{"n_layer": 11, "n_head": 2, "n_kv_head": 2, "norm_place": "pre", "positions": "learned", "tie_embeddings": false, "parallel_block": false, "init_std_down": 0.00328, "weight_decay": 0.16, "grad_clip": 1.0, "decay_shape": "linear", "doc_mask": true, "train_tokens": 223600000}
Each number is 128 + 24 x the weight over its row's rms, rounded and kept within 0 to 255. Layers, rows and columns count from 0. Numbers have three digits each. The size before them is the row's rms in percent of the matrix's.

# q: layer 8 attention query, 192x192, rms 0.077, rows 0-95, columns 64-127
# k: layer 8 attention key, 192x192, rms 0.077, rows 0-95, columns 64-127
# v: layer 8 attention value, 192x192, rms 0.0932, rows 0-3, columns 64-127
# o: layer 8 attention output (transposed), 192x192, rms 0.101, rows 0-3, columns 64-127
q0 114:122169116125160108105157105114160113155160093112098103143138166122112088142150081166134102142124087108169132135154119157174108125135104158112152131128100109112108083128100148168166154136086106
k0 113:111128107150167141132171141115116159121149084101135145123167124132134151075100134116147131075138081098169131119136094131108162139154152134146152113112119110134106117111117129112174135121114116
q1 116:123089103133119120134165127143120123176114100094100174085126138127126141096101138117091118103139121185096128125125082143128132129138106161156114090154136064096117147152127094142127128131151103
k1 115:138153104136139130146114111132136147148101093161108099093133137099130139141129165142104114154139128150074110138137119116143108136143162133136113114135158086119078166170129102143110149141138151
q2 104:129133170133194149145153160094134127150122139109144124098083152122081088097138130096137148141085142105125133132143136137098127143131084150159123120122132163138133121085094130092153104143143117
k2 101:121102143125148124155172172093134106106131138136102150107122107122138147120136071149127161150134123115153120111171118167127149110124143121137148161153110168110141136063117119136115146117127127
q3 089:119127116131150127163120133113178177149095176162088099092088146139096111161111146102123109198122104130161142070129141133159115059170066162137108122120180128141130129136113160140097116088152127
k3 096:161122144106156111116144158152111105123177150139075129132209152127150114089140089133144104138084111154152085094096133151102136118128106138144147118151161148101164156112107121113143153126138113
q4 101:151146111145162125167104125145092111102123134160183116121129171105142140120145120113138154122138131119140115149122082146098071167138179094148095165146105125132132140107128130169112111161080180
k4 105:132137145144122097168141129132131138102134184135172132145159124080141111141122074122156143138185149100160102124140137115069122127106170119124087163114098138138084150116140135159138129169109194
q5 128:119111176112117110175143152114157123089133121120087095075147136110131129123087114144118121085123166131098161133056173135102121131117097103084111153159124140138146127132118110115142115187109127
k5 126:131080152121125125164133130121111103076071138122050138105102121138102118109114140105112144147115119107135106128065159114112087125132153137142120190157140073131129105156132169127139146180154121
q6 113:143150112103148160127099113126138140080090125113124104194150106135143123082102134135144185106127163140166153120086154114109115129124086120096135141114121142140111143124206096094152083101130157
k6 109:112151106137094162116141162091105097109104100152101142135087085165131117144143135132135124119150101123208135113199129124154082074154143084084147153132132115143127132128153141160099152098139107
q7 096:102179143098113115102126093106112125139132170151103105130122128117167118159135093151133103137143110135186163118125153133115137110147127123130105162116130124122122140148143146161125151074094157
k7 101:135108126113137095111136136125123110179186160131127124115142120116145109092146116129146115104089133130154150126103134151111128114098124105163132143127111112147094156144118122107155124164140110
q8 100:127133117151119155103119116137104134143082115143110157089163145118126142120133108098124093122142155165127107148138099177116139139119131127181103117130111079117105212081141166121118110082108088
k8 096:129158142185156101137142132136124175130109095107149101094121135114118095149167161111129091087120171147122089145166136164160121148138150130162146147132104101114097171141115088141105154138123142
q9 120:130143114123146131122080104140128137175148118098113076136128140108106139152144136142133129161111087139177152096116133141127077130138095154131130123109136143169131149162141158140194091072134132
k9 117:112142103134134125109126157113095113110156089135124138133156105116084124153139125125133190166143139093193131102119140166156095111123122136092127133115136098120128143129126113126143140068149097
q10 103:124135135128119099123151148098158150133103135164118100125138171153127133125117118130131145147110131117126136120128148114129106114132161058140174150118112149195088153100134161105163119092110150
k10 100:092126136147142109109131149148139096149141158106076157149132111165162118110101101124153145174113126129169116108136155133145108125102150081122137087119096179126115156136110144117131145106150098
q11 109:108129127108110104103111158111125101149127143116109118125129103114128138149124155103139134094180125178133141122127106092111120178150112101116139114123121119151115153149128152181181062106124155
k11 109:108147144192130101111150171143114119162096131100119132130109120090112157119095174098143133190160134154128143113106094146125080093129105111133144108103109141131106136123111122091177118116118138
q12 104:110090143129123100075107138118076131163161137117148145091141132123149170121129138102149156129160127136144121130134119103138102140141137131203143129132138138158117135150135192112097103104126149
k12 101:086097130157139109119120133153141113130134133125078117146159097088089102142141118099117160200153170093173111147138158136151119151124077113106141111124146149102121101104151133127092111078131141
q13 108:112161130091124132117096134131102128101138105121149134161123115135117153137143134159156145076151100134130106136139109103108120110113110144102126103154122133133187136126138196160132132148113182
k13 105:114140126131112137153132126136143146144122113136136116136142176130118152124106109099143150119143146113159092140097110105107150129132108136119132125133111138136151117160159142139161108157130125
q14 096:106127125099106146097101089103105129128101128102156105162141089140166120108116160141151165148178137129197146108150102076123106138133147134143163088149165155100072114133137149141151155142087142
k14 098:141081113110074131104144117145103128171145187149162118170149127156168152094124090119126096133142138132167144130185112096143110128120159088154146099126176128101111093141148149124139125093122114
q15 112:141148088160101142099126117147087130140090124168168141104154131132108162123149110138140125128153125182151135139144097076131106119153142091101116099115145170134125142149134177146108160091113131
k15 111:145176119126094152114153145163152140126135149096161120146183162086139125162129109104148143124117172145150072140148174104070120126109167126122121060156158174112198107114130106109101109128133127
q16 100:138092142140112134132118161167095141088117140178089148130115134142150157108112124154125132140114142098127129148150091138140093102127128112116115140134096128152173171133087155099130121189153100
k16 101:122127158127098104116168128135125143103085119107098129114117139101112108166135130117144138142142207118145132147140126147121085140146102167109105154110126126142117104101138121153154152131106134
q17 100:171153089132100125116096135133154152089108138143078127127165131143127133135086088121096125116093130170100133148106141158141100098162135102097144162114079130138149163117163143117104097099122131
k17 107:139150117150144113129103121165143135118095098156059145098109139106100115139120177114124144138140123139147086145128142104144112117118121139127108099150091108151133165129125106134086143142118096
q18 103:085137148127159099096160122158128131144151115111143109093125138140150092114165136108178126139109132164118127118141151156118086127118120152156153133080126153103137109120100156140139141144100150
k18 102:101150095114119077149159110171126131145131141117079107084142157164156159097136078138129123100114082124089087146154141137115131114093100135140123106079136161127102105069100085176155094119123131
q19 112:098128112136145083107159141111090056119129097122149121130096103152129106113138164141135110119129113112148138140142087132136157141123143123153115109121122137110104136122128086135143130136142151
k19 111:076166094135116108139145138130165112101137137128163120131116112148111160117118184138113121155157099122120110124177120117115162121159161143105124113081131146146116154129149120148141133082114111
q20 109:138147107155103100104156144110121078156172154143132097112093130110186080090121096159120126151115128124139095155106124147120134133130178076140130134098099132109099132096128099126144132135071136
k20 109:105137127133126104169125130095150153148131137136162144117127135104132146034113144126119132134141127152117150142128104139093151136112165148169118122121109126154082179090106141121163105162140140
q21 102:127142124128089087074149165164108150122122134137114100169102130095126123150152110175112075183160087144121107112137144120135146124142124134112161174154121135098128129115159161146125153109143110
k21 103:123134115089136112113138186165123155149159097095119146171091192075129124129122139127135141115133148178114155139127125131131174123151095119147138146130096131137154145113138108093128116120140112
q22 105:115125156097174098124142112158119104152134157122102127167077109074160136173147114148096136106137113151121142133107140138106099124122098136123137149167090132142149160094137159133063092101168116
k22 103:076136117127118121118140096102125109108141173120137107145097114100124107177125108111095159111119093121095120109084131166128093102116093122113158169120114147120192125151150139114115131119159116
q23 106:110104116126137141131097187159116120074115139093087152132126159116128121124102166133142105179132104147137140121156122135119129106150109146105131120105106141127126136124176135151229104109155117
k23 104:099154122108145120145153177130123134124126115146092138122106187139137128134126098145142106141138122146161110110130092106083182078157116116099132140098103095140145137135131117142143173089155099
q24 096:162106125167074151146120109103122122130130100138176178115136158072094147142102139108083125122116163118112143122124094126150142142128170128115150120165125114122125137129077146142131147120145110
k24 096:145107141159090164129125114098131149130112141130216098154128146122126100148155144123126150120100151135119157141123168124103151140148156127091141121144147138078165119138132114114128145130132103
q25 118:145142093125078131105139117158121114167089171146130094143095102151148182124123155147105151151120116111143146127129120081117131135128108101061103111128177141141141127148163106137142149146176149
k25 117:132174135128124118096162140182139106156157098122142103122104102105116126167125141116151144163139173156133145124112146122098069131108149143092084139126170141149140130119142128110205122153145115
q26 094:143107079114096091137145156133098108110125128086124173129137132087164140114096116136160147122123096109129127141113129079100156147107119128121151133147126127132127166123187140105160102123194106
k26 092:126128115140155120115113151115117116134095097129126122124094122120117113141137092135111145098149143125170127141103111069162169110128103096114116148112131112108161158166142152111082121138186116
q27 101:118113122140146189116188109104143153121111139108107138136115123156117122166165110154154105164106139119135141094179106123153131116129131163106117128139085103155126105144126102138090152115167127
k27 100:113130108080155149098154121125118084130133123123105122131152096156155125138122134136143121134112138156128141102158125134146141084125138141119128121136103126114147127105156105122105159121131113
q28 098:129141125096153096143117140129125110157135161148100142131143093126130187164127135140124119086094084121159152128097104118128161091127073114111120118138168192099125131129129128143118127127152126
k28 103:105161138123135105129105152095144129160189163122118109119109128140105123135146148111135139123083112113123144111065139125107162136142089117116136133143151200149155122106110127096162102180136115
q29 115:109132130121168104112181121110119119094130125117146170110098143083094168139141123121159120122117116134124114108182126148146109127128109139137138122117130180101130097120131129119138146138170137
k29 112:108113114126142119118140137096154124150130139088105127095079124131125132177149063139138151114095128047140124119133151152155177123108103122087170132106150177129147128112147104115122092134122111
q30 114:144111119136113140122157120136108146092137105154132099068135206136154103069124125155147104142114146128107122147144142149136136126145135163140117073140166104154149141151132112093158136093144137
k30 112:174083132142141099139118115142128126126116081111073127084159163099145146083107128128137100126159182146129123159170148151125114149111146128160107082152139094140114156140121120113113156120167117
q31 096:143120159159148101146136159125076116147138134125126147155117142114176120063109156103151112113127112099123111127136113079165113116145120105135125111116139156161110115130093163133127146141103124
k31 093:133101142165131119120165176108135133133141149115133114153140098079126118088128114129130145163132124080179088145114142129098142152153124105139136092138148167165134099121131123085165111112113131
q32 109:146090101139107145135099109141140111140135084088128087131134151172136144120086155104089096119135116121112148130127148102144135086144161107091140114088093077118075127151111092118182118086119145
k32 107:168128136168126120129097160158144154127139110152120141162137127124124153109075135146110105190143094106132128126118121121115099136146155149138138050136107087157104116144090166105130166086124131
q33 118:097124173153108144139114125104136122124153133111073102132147131101093152091129086139107134157171183136145139119104144100110098109101141147103150122127121139148151121130149158137136089137125175
k33 113:065108173142128177151133146106102078097070111118116191154107149104114124095090128085136122181116156136185119110110175122103114112118142141140142154116109076090107137126127169125135154139160135
q34 117:134096103136154093187109115129143095108148110134141157084108114126173133149097126098108163111097118114094080135138116119140123138123171095111111159076109130127125111163132103093144102121092124
k34 116:130115108141133095174121139093111141174115156151113125105134101130129136140128116175123162145117094105131118117058123103157124130111137134088109131111109096149127131152096151128099111151104179
q35 096:138169117152112119174121142130126135141181109143156097143125141114110092121125146174140117148089096126123117154124170123109121172110129132111097113117153089141132115147116131135115187128108097
k35 099:169131104137127181108127118092121159107132092131209124141171130125132139117113127134127146075116174144160151159087094115132118120137129165087122152129128117162163111138113149141147155126129105
q36 101:125129159091128124147066112137112103174157116140115153078132111101125180129106181125126132134157120148126139136132139116089134136110129120140104118134166078126109145159140122132146157103118141
k36 101:101109135125152115155102109141100186178139107144126095117134140102129113140139135143099154126143168086129121143126145133140114148109135115129088132114136061130115079158132132150141149100130137
q37 095:143135155140129144126128129121145144094091162173150115159127112131095124153115130109111123158130112128097102143146124160129152127141174128092123164117105164165139135057144155102122152123130131
k37 096:122129141155085142110081159106141151140175156131151126174139157162133117164106125135132137134118098149150136097143141132157131125127159069139137126171112129117147136138144132124132102117135091
q38 097:097119098130137119138114136121143105144156130104176083110103151102147127130129128094107132120174146099147111082093108137107088102114113124139132099141159127117111129108122141134140093105145176
k38 099:118079134109117101142143100160141077125130144123139122142115163129150145114115098142126085165132102114130106089104157191077116144096143133153133108105149114096136153151118150125103119089186141
q39 104:102119134135141136109166122111140129161110106092112130168114120160109108128148128158112118139122138104131114116143103146133133125123131143112130116126168092133094151114161148148147129093160097
k39 103:105142125139143149143138101102133113146123074136124134128126128192150141134124158110121091104125116164124155103155084121156143132124165104125143162115158150142105174142138158116106133141137106
q40 099:123084136102120127112121141137118121159124094111107187108134101136132144106135147105131170144158123134110129118131092074146110099121132152157152105122182118150141156123142104132157093146159133
k40 100:090121150124116127116104128141128134132078076134128158128117125154145112138133146141108114174161145139104160129111132137201111156141114147132121138115181123140115149158124118153136130111143137
q41 098:141134128159112120139139138153152108140090138140145169106119168120099138127136096096118161124096113128086128120133129176125142128135143088099103114084102146117160141141125119063108135118154109
k41 096:123132136135133152135132187114165116112095091098138119098134138105127126154163094144146138145086137103126117129104142166109122158118126159104134108125088155112170124107090099105131104134091163
q42 107:123108132134132145126124134158111164107153155111131142169153156126160096132116133135155166103058154098106131121111161132131160142116186119152159146182052141153143132096100130125109143141097109
k42 104:119099106138111143131134084155119138114156184136078121140096125161150133102101127124083161134129083141100132154120147114148120132140149102135137112128066155127142056124150111163128127126115082
q43 112:143134136128153133151090098103133104104076081142141197131133136124095113101123098150127125116124109098141101101142103154195155088122126169122144152129121124108148138077126134098129136151129108
k43 113:148087152123106139121142112101090139126092127137146125116131161153132101130159107170107133052117107089161106115166120151143191132138125109106144113111154131096155128130125097153106109112104126
q44 116:132165142107153117140144159124148107113106123143137163146126133125122177124112163096138121124066111103166141126111132135087169129116113116127096124109130142123131143121149100118185141159160146
k44 117:116160135133154140147088160101128139121132140130139153119066136120108154129145102115114131129128143114155145092122165100096182139117187127159108141127136158144122154149139118131150148155131098
q45 105:150132141136125075070132165139131155171124138136150088157123154097114152154181116158143117122112109096129143138119131126141128136097147104095133144098099181125121113136114168155094123157135128
k45 106:078135107136131146094120149129158119113146105079165141133133096130098112190123136119137156134108133094117179143091137141137147168108071141086102143117102175133129118094129144063149101125115129
q46 097:145137171133161193116117161101098156121125126128120123156158147199155173117161120093131090135096165151139129133135117124112120085124114097168159102124129116136116152128117127133101128147109098
k46 096:116152138116133145136108123142146139109090159120081131164106133159153142157138177106144091146132138127113091128156151150114105125151106150153120086111114181165118116083120136166103132109152123
q47 100:128127136131141124108142148137134142176119132100075124102111123113128151116139104142139171175109164120156067110140111131173117130125161110125110139121125123132107167121181150116155109109107053
k47 098:089141177133121154135149120116123119134120133102095138091131134126131094137191168141120148141143114144154114117149103177135113171103154085123143079117133106098119138130127142121133120122143145
q48 089:093125116152089192150148161125123136131154145131074124111143106119126136123135113155128139128147190184115076159112145123108125142103146141131109119167155086093157138120157135112119123122116101
k48 093:121142152100158158182154100169145131106101104117081132089091166106141144113142152090135116125115153179115102161121124107101094133131160137129133147127110099122119096140105132155091107162151131
q49 113:139125127111127133140118130116089116148142109101121160138123091104148173177135113165120113084115129139120138140140124130125119113132123150111143127150098088117144178123120122153156094131186124
k49 108:115148116130112103138132098104152127129098095136139099122099143135103132186144165103107120149146122109148130149118088133125109109136077160104123148109103064156133141177140131180168134130173127
q50 105:134118106109086097114135107104141094068139095152137112132128130122133125074100109153122113107135179081146126166127130067143158099139151087109151132125160150117117126140124125106138152170122131
k50 104:158123159125116119110137110140109158120104120120135156126074134143136141112078145160119144090128175081122173156148156128141158143120153128124142135122147137162088116102117129119109113130117106
q51 116:142154140132111100127104155103146133175129161103129088108121172095126101119131119121100166146120132161137141102083131151098109117117119142084130092094181113146142139117100150147116120156134121
k51 114:099109119130112185154108112101136113128087142137160142122148170121136116115142137139128127132120137199130131126089115119118131132114122113114112114132190129106151143136112141149129139120155105
q52 103:116116165151149141150140139131115147135107118125134092121133158160096129158121124140099093123106119086174167132198166138132120153154130131116113152140146107104117132149081112098137152132147125
k52 105:160128120125143083103147127145123128118167146152096145151155122166118146184129089131127100105117168107142155118174086160094121117159118124114127150147113121122088124109114123115160159131120104
q53 109:150159112148122128101153141120119135167151132148141106145142137110121095124115124135133070116148135177138117180151118135124181158121186123189154124148075101120099165072086126146108138106147112
k53 109:145192094180122099144116103111154168122178142124180117145107121115131150096099145080106128096148119158138131155175118119124122123155158114146134125138084133160067150121134125153170109119129123
q54 092:126156108150130163110104138126122115144139108117159125162128158149111176105123132146136158128118092125126129160121106143116129111143189091076121166121116149120130101115130133167140165138124111
k54 098:141171124127116167190175166134182182129149106126137136147108113121118117161116111136126164086134131076141087155125115111076101168130156105077116152136112145140116070081112139133126129119085152
q55 105:116105155135122158162141115147082117128166157126099103107111113116160104155139125129107108117139133107113116132130123109147117141108167153142112090186133148116143143133069113095105140161087087
k55 105:140076149115129120119157120109112114114128196112168126105111157115136151097097124132117120110130114165092155139074094160181111157134177138151139107130137121154126107161109162093142113144112122
q56 091:108117121106118090131144105106161140078138132143119120101112107074145071142138116116117125194157146170113143090115125137136104107143126139166142140135152140142141126146134159113092116146106156
k56 094:115077111063117125100150121123142124120085134145121149119129149099140134092148136135150144178119161149134188123112130158179118121124110141140152131141164107122127158141125123154114157122123122
q57 101:157144115127107082117125153116099133044095155097161147155151095102151146119135142116163165113121154141144133132103148064089173151118123133126151147094166134088124139131183101148135125163153141
k57 106:134148097110112176107067145108119125127084119147134158130093134135129132147149136144118119135149168159135178141130152061180194125136112120127125153122158155146134151130140106159104085156141123
q58 109:140162138121149129151085102139123132126158145077082125142132128118124127165141107154098074157155096172143081115107156103149137125123164139109132112097138121108102152139137170206122146136109114
k58 112:140141111125145172136105128120113166105144143116134145141120173110113120178134137126074150117090117154119103123065110132168150152134110116142136150124124117144117125161129148135127141122120120
q59 090:139152140119134119133103108128115116155102164109099151103164069110099139109090138080091154138111115167162151113093150106158110118161088130133128121128160154136090127127127129131131127131091137
k59 093:133119117114141149129135163113089147139132193152109139115160117119140132062138105135119167154114091144149080126125160093165128105121147109158152110165150105084133137125124087132135105151104095
q60 128:157159108153121120144077123126108124182143175141166116126149106124147144169136149064093148156127114148158154126110106084129136149134181126143127117106119138156128167097074142162108118139104147
k60 123:136157106160105152116109137125133160127155204145181128154189116107127112115110149125114159190113103191151138141094150106144122123145136137149110108153126173139133133118110131163147122113102129
q61 104:113132152137109159147127121130130141153109128146154167178150143143134150070114087124121128108112163131158126130121106145111125102112145121136107138130115096110116125137162173102132140126091122
k61 103:127109159133122150162116081127118119177112102161153127133138121175158124140144128105118080088107145097138157134123136139131106131099143131152151121102102098145074143166143175110105116165096149
q62 098:115072081152137126097135094124129142209134086147153095136127138132127100132161096155141161116149155111123138142113083129151091152121155133111140159183138099137130128121116133160128084088132113
k62 099:130126137142089158140161077136120117106131086110178120172184098123130098150135160111114159098179098128096128147152137143103088119126129139117134146126153142084144116132126130110113127116153151
q63 097:134131092097142111116156147149182120175153091133119164095071103086118128137133090123114124121136107158089126124111114155152106143122090105095108147130150141126151116127133171133105124102150135
k63 099:169128137143116097136172112159134150145151056118118109093103139089126109133143141135143148110097136163112127117093128173131097129100103136109147133136153131147131141103099090099118113155132130
q64 104:144137144116125106114093103136154134106050109120119123113112172114125129124126140130068116155131115112124131104162117143172127063142106092098143127101156154125158160127162123106126105126151139
k64 105:116149137110111136133110186074130138151088127138109145127117186121127112153146129165131132141131119148138124117151132161142180148138123124124142096148161148137171175129119116111128174114146109
q65 106:113156096120123129141167156126183124164137124144126098171111133112126112128135078147134096148145097169164127129142140108091149131122105144075120148124164104080117097132098101137117150095144123
k65 105:131167093098127126127190131127148126137175084126184125143092142137154135143138106124134079062112113142141176115121071146078101092149114148096132147122148115148110131127127136128166100110140138
q66 107:134118135149148107092114100105109103143131107111138179108133133099116117132146081126119123103128088124114117149128144112190179125121125126119170153064118175084155113090125128156144127105131123
k66 107:106156106153093127126147159090143143121128108098132122097081123111098097121137148152100166112109102087144117140135176131158174146128075144085151127098119170142142112090116079132127091115111141
q67 108:119135165095129143152145100130133114117139146110120124126157111125131131151144139105122163110133121128125136120126140116103107123137132149111154127157147107126154121140085105147115124156099146
k67 110:115104095093132124119182090138139119110095132135119126108141166143167140120146093148147148150112112168124121119095117169126091131139112138088142108135121103140117094146125109187181108129114145
q68 104:124118152126126121120106126122128082129126110098125114133124125143123127123117158129111132112159118129133122124106157148124134158128131112106081091114116149116160076146164101104141130161097146
k68 104:129121125128124144162159145140146115096132117144105127107122105115091145112145118142122146173161115108140107120138092118118089155118170117103102111109116130121101081140143147110125136120091187
q69 118:125157143138077173107113120126126136159092123129106114167162120113135135138131120126119132090131145189123119141094134145098129107119131097117149109113109102114132145114167155097137075108102093
k69 113:111165119156109166152113170082150137140081090134168115118069141135122130132179171081142123125131126156138164155138105149135102134151139152133154098121099115140147129138108158124155098135106134
q70 105:134084134106121135164174140125145145089164150146092125109115106118129120081123141103138116143106140144084107164103178157145110163138123138117131158101147129128109098166113112120140165114105120
k70 100:160128146136132108142104122121120178152148127115070137107134086126136123075119165146119143156104141154100164169115150112134110111120085143138135152145137122170103110086099116125135149183118130
q71 118:121139131105135162110139127173118177097132158126113111088108145162161152108139095164130119126136136132141101106144131130109058111115052147123128106157154129135168175133128176126112132130130094
k71 115:123154146115124106143158091134105110125111142105097113105116188144122100145165135105142123054139168144122035122152141162112091140101096122146143129138170117106192154131121131118133163136174108
q72 106:108126149159105161121084152105118151110078108103065159117172103155095163136118148089120109145121158172135141135115154114100124130137114166116119127097133125107150134129146099123167146129137127
k72 105:102141128141159172129114147151111140110092115147126138118089162136104118132140103120126105106111152135149134128141157094118151100127144138133121179135146089091101113167135111188099122140118087
q73 101:126135098114100137113119114125127165167129143108140139122136131137161115114134117097151152083147154135097155099129169122120114141083129108157121095117108135116137150109136096124140109121098140
k73 106:132107152129080117091075126156095121134110121135157106131087088171115114119171180136103127137134116118056127133159127142162114131111133119125120135100122156155121136141124119106118135108120121
q74 102:111165151140145163147163116154139113126101157161114109095122126183106142119107175131093138145165138127140139140153133124150145137131100120103121117088186152156103101103134109140169152160116128
k74 101:137155168141137129140137124154121122122151161108070161084145114176134154111068158118147126107113101101127069121166140124129124118154187120117111097094180127136132089108100134128166136131112129
q75 106:154173137110130129093138144133090147136107144136143071117099121147174147103123136177131111131147135112164130135132169037123132095151094086135099158114139160124100122102166150132113174183101152
k75 109:191144160096098101086149164142132130122182176148095144124144092106134129109108118141136126112132166126138117142159112140101111150113137094144134143163148143161140150075142150150141140146128118
q76 092:124141104142146167151142130099175154139090113149148146152132168160096168102122117126133127082158128124142147127152109096138128093111121128081096139139095104168145140126113119125092130162163157
k76 094:141192148109112155139110111105138099106105146154107138146165099175123117149109167130120104150109112112114112109142160104110126104137164151129122122149108145144158165141140126134111166133134147
q77 104:139118137095163145121125115127110130148081120126097173076146150125106142096108134143137131074152110149102141135159148148152128135152096102145125130151124117167125126113147052117146119159112121
k77 107:143146159143158119169121119106121139183128145151095117087149119120147126133153125125101113129178098133064078103147108160108146102157131060093128137155107122127111150176151075149144125136130150
q78 104:130120128113111158141158129162140118127120115182136132104118107129125108124100122147127130089161177129097134101136137149094130160105131081134105162162143124134172129076155136076106122139123132
k78 104:139128188157118110136133102125114103145134085138132102114075114145123117144170138122150151089117144105114125101164140150106094107144178082095138140140142128102138140129143111108117115163110121
q79 111:159111157110105126141099125118091171152143134106125162151096138094152161130125072128115137107143115131177143126163129094133151123125096122115110138108102135106128108131076145135097133140123121
k79 111:135101145138086122100093156129076114171119190139127106129114138089109126147111142127096127125133116122135149133112134079145171121105102133162137110127127118118154099122110130091141133146119112
q80 091:133130139129167180149161136115147163134146151108141146107103133162139110113142155103077128135105173095119119120145116133180133113126119109169124122141125125130115129121056091153113128133155120
k80 090:149143163111109119134171137120129137109141220123103134136091104143144139144136151111138125124117089160082107137146108170124102143133109144141133126152140179152139124079124116145153171152134134
q81 131:152141134109138176137134146132109131105200108125150142098138128123124132134144159114179169102149092123116118142118127139128125160115193151148109051151100158146161098143101126141111131132108132
k81 121:154072128114146151128066107148137122108149116107141120121171134117125144093115102152126174146164100150131084140099130102138121150117181135124102072156109142128165064163151124123121103124124128
q82 116:150103115126120075095141136091120125079110154140133151102142106086105127153155116135185102117100127141136137149118169148108139122130102154155119144134142136138119101138120090161114143139164155
k82 112:120142105112140162146132105112174129132131133117115145093089106089132139130164122116141090128150169140110171163160148124132185141078066105156113128135118149118117143125179085149087120152171149
q83 121:155153106124118135139159103076132101151107119074131099148131092116125102097146166134142142097113129134098142129120136123149138128160164128077143128115107137141109112141131123122128127111142132
k83 117:112124084133114181122158155051166116165126126139173112138131065156148139092140130144140138133090066162152140161137076141131107115128142086075138092142104138160126116155140120143146094129149140
q84 103:133142118141115148091210174154114133151087123092117063135107134132155159115116097137128118104119130170160121130139147093121123120141131115106105138110095138143106146094139111125122120155130102
k84 102:110190099149106101105190152137144092122132127118093122103060135157125121190123119110121120102151119175153113129153091152117088103144153114108141130143126111139079149114158138147150101110134132
q85 105:142098133126149132168113136095129110070121089135129113132148142138141097098132113133138112119092130113144109143138111132128125117137125160147150098117142098090109144152061108094121104136115117
k85 105:123101121113124107138122134076124129106069144125142147131124147134141150106137117135143080129134142132162168125146087108142142130135108143155147087134137127145098126133100148137138128120110130
q86 112:165167134122161192144170128120141138096115138134093109140115121152107122116112137184118114119087129143168130145095165112135146113141108143091103088150135121159131140151139135103118159142123117
k86 112:176166110111148152138159112092150140118159139140110109105145110125124119113123098092121180111079129168171064141132101125105093110144176130124135111208140128138180102129158148134136167165131079
q87 101:121147126143154091144134152144150106146160111147168105095112139114097119142150133144150113119083090089166109097138089127132144137101118148121076037088146133122146128118103123109114141152094124
k87 102:137115101132140147134132130120129099123128129113163139071166165141142165107111096144129109094132121144155161098102123147126181154119216158139086069107170153134129153145096140104137108113113120
q88 088:082114147121116112112159146108107112178171126105124142135149089132126093131137135150106106156124122086155135099091084127134203121121172140150134141139130145095121095101139182136137155117117107
k88 090:071086125117110159132153130150142117133144114138134130137122108170122132100125140129112138088072108125122165126110130136132190159160178133150116154090131132091121094137128159109109116117106112
q89 116:130154121152157135114093110157149113101089099168110134098153148169122116149136079170112125149150138127111111162182103143160096115129155097095116122125145140139150138131129161151119165144103136
k89 117:164132139105132114135156109167127204114111122110119142159184149118142100140106112113122147101126188113130046139140133107122106153124155154114122121147141113156145106100130109135094150165097110
q90 103:081095115173147119086134131126098126134167128122159168135099125168166090109144103152139131163142145086128119111161077118129113129105127119126113140147114172129148110088128153169122151164090140
k90 103:084126155144114131153204092149128109137120141139138136143135151143148160090109140119126100112124125111104102099151125100084160119125153131130131141095142188114133136085133129110119123137130125
q91 094:112127103136098159135113099129136107123117120102113142146126152116100125119122139141126160122180129118118148075110128149114122141128143143092106104160128119127156078148152135109100143111112136
k91 097:119033125104128177121134129160120103144115095124191097135120147123135106137162089160138107093103116146113120101123115151128123144116148119122138089163132117069142084176147123095083130099112143
q92 118:159133095108105128144147123114139121096114161164153098130132139096157159144141112097117115072145124126138118124100148108121198116155112100099111127120117146114169125123116160109101116126139156
k92 114:129151125134078109102124151133159097118143171100115099099076156099100130143138163135137136140088101146095137112092182148083162144118110103134136082141081187144168137138127109111132125132144150
q93 110:154109167144143192163092138127145157186131117111125142138157147162109142137114116125130143127104112125131174144136162123107153157128172163123126120153154126121124083182116093096107122132132127
k93 111:131097142135162183159110130108143135130126065137131131145178102121117107141132085118095132130115137128169140150107107103104092151163108138136126136164139133095133053110128147128144146133119147
q94 085:112137134136153142103101138096124143176150116118159098123113186152137152090170151113119138169098143100108162153129100164110120156123166099115118165117134119094110153161107156122139146091114140
k94 088:102112143135108126142168129139173147139138119103162111174139111122123095143156118123163126130110179127136127156133126166068086156115111143113094170107119146138102096091100162138121166122150137
q95 107:126101100145098126050109128119089121139114114116133123140140154111145114070150104145141090115171123122140122150088132112141143120114118137150148120121114135105129153121152145116120104063140124
k95 105:128121115143099133133103126140129151127139070118152126134111126073095114063124142131094106146145147102125093147158179118125150149102118122181127146133125144100133140142115125094074110083148133
v0 117:092128141132126154078115145147109107129111134178105107100141165089138107151118145186127127105084112141146099133152105120099133124075153109137074108129129133162129115108112134206168135119123102
o0 131:136117112083145134126124167131156106142107138101167151167122150123110101113147117079105132121155176156077137125130163117173102140147101097157115115136124090083090129124115115120119119122167171
v1 118:114137132163114108139169162169122134090150121140131139137144095149134140152081123155126129123107136131116113126116154132109130205119116117095142153078129121140125133142188090109104120178168095
o1 126:102095131131147104080081131065151166149098138129148076141134130182141135115120122102150119147147122137122126116113135097114114140118133166157143169156143120102125138161107131163166137110076144
v2 120:131140146096093110094098110100156090135122133113090114135137121076122102103101089109098145110111116119138148134125110121102140138129136153158098115193128107125148142145132138136113059134124133
o2 123:108141131093141140101161120158156113093148140159184142135112151140107121163127115160089113130132154119106077145120127113147144095157122136123157172099098136134060107137076125132132106108138112
v3 127:127137136131099123094149161095101123147112124127179096124138133139097188083125110120136157183097106144140139130147148137138120142168118136127107134123130106071129134106180134163093119112158129
o3 130:151106126090111127128105112158108102118106130084051133149129109107143125117109147164165102086158151106119111105122087136138143095121140169141103148106136171159111156129099132101168118106112147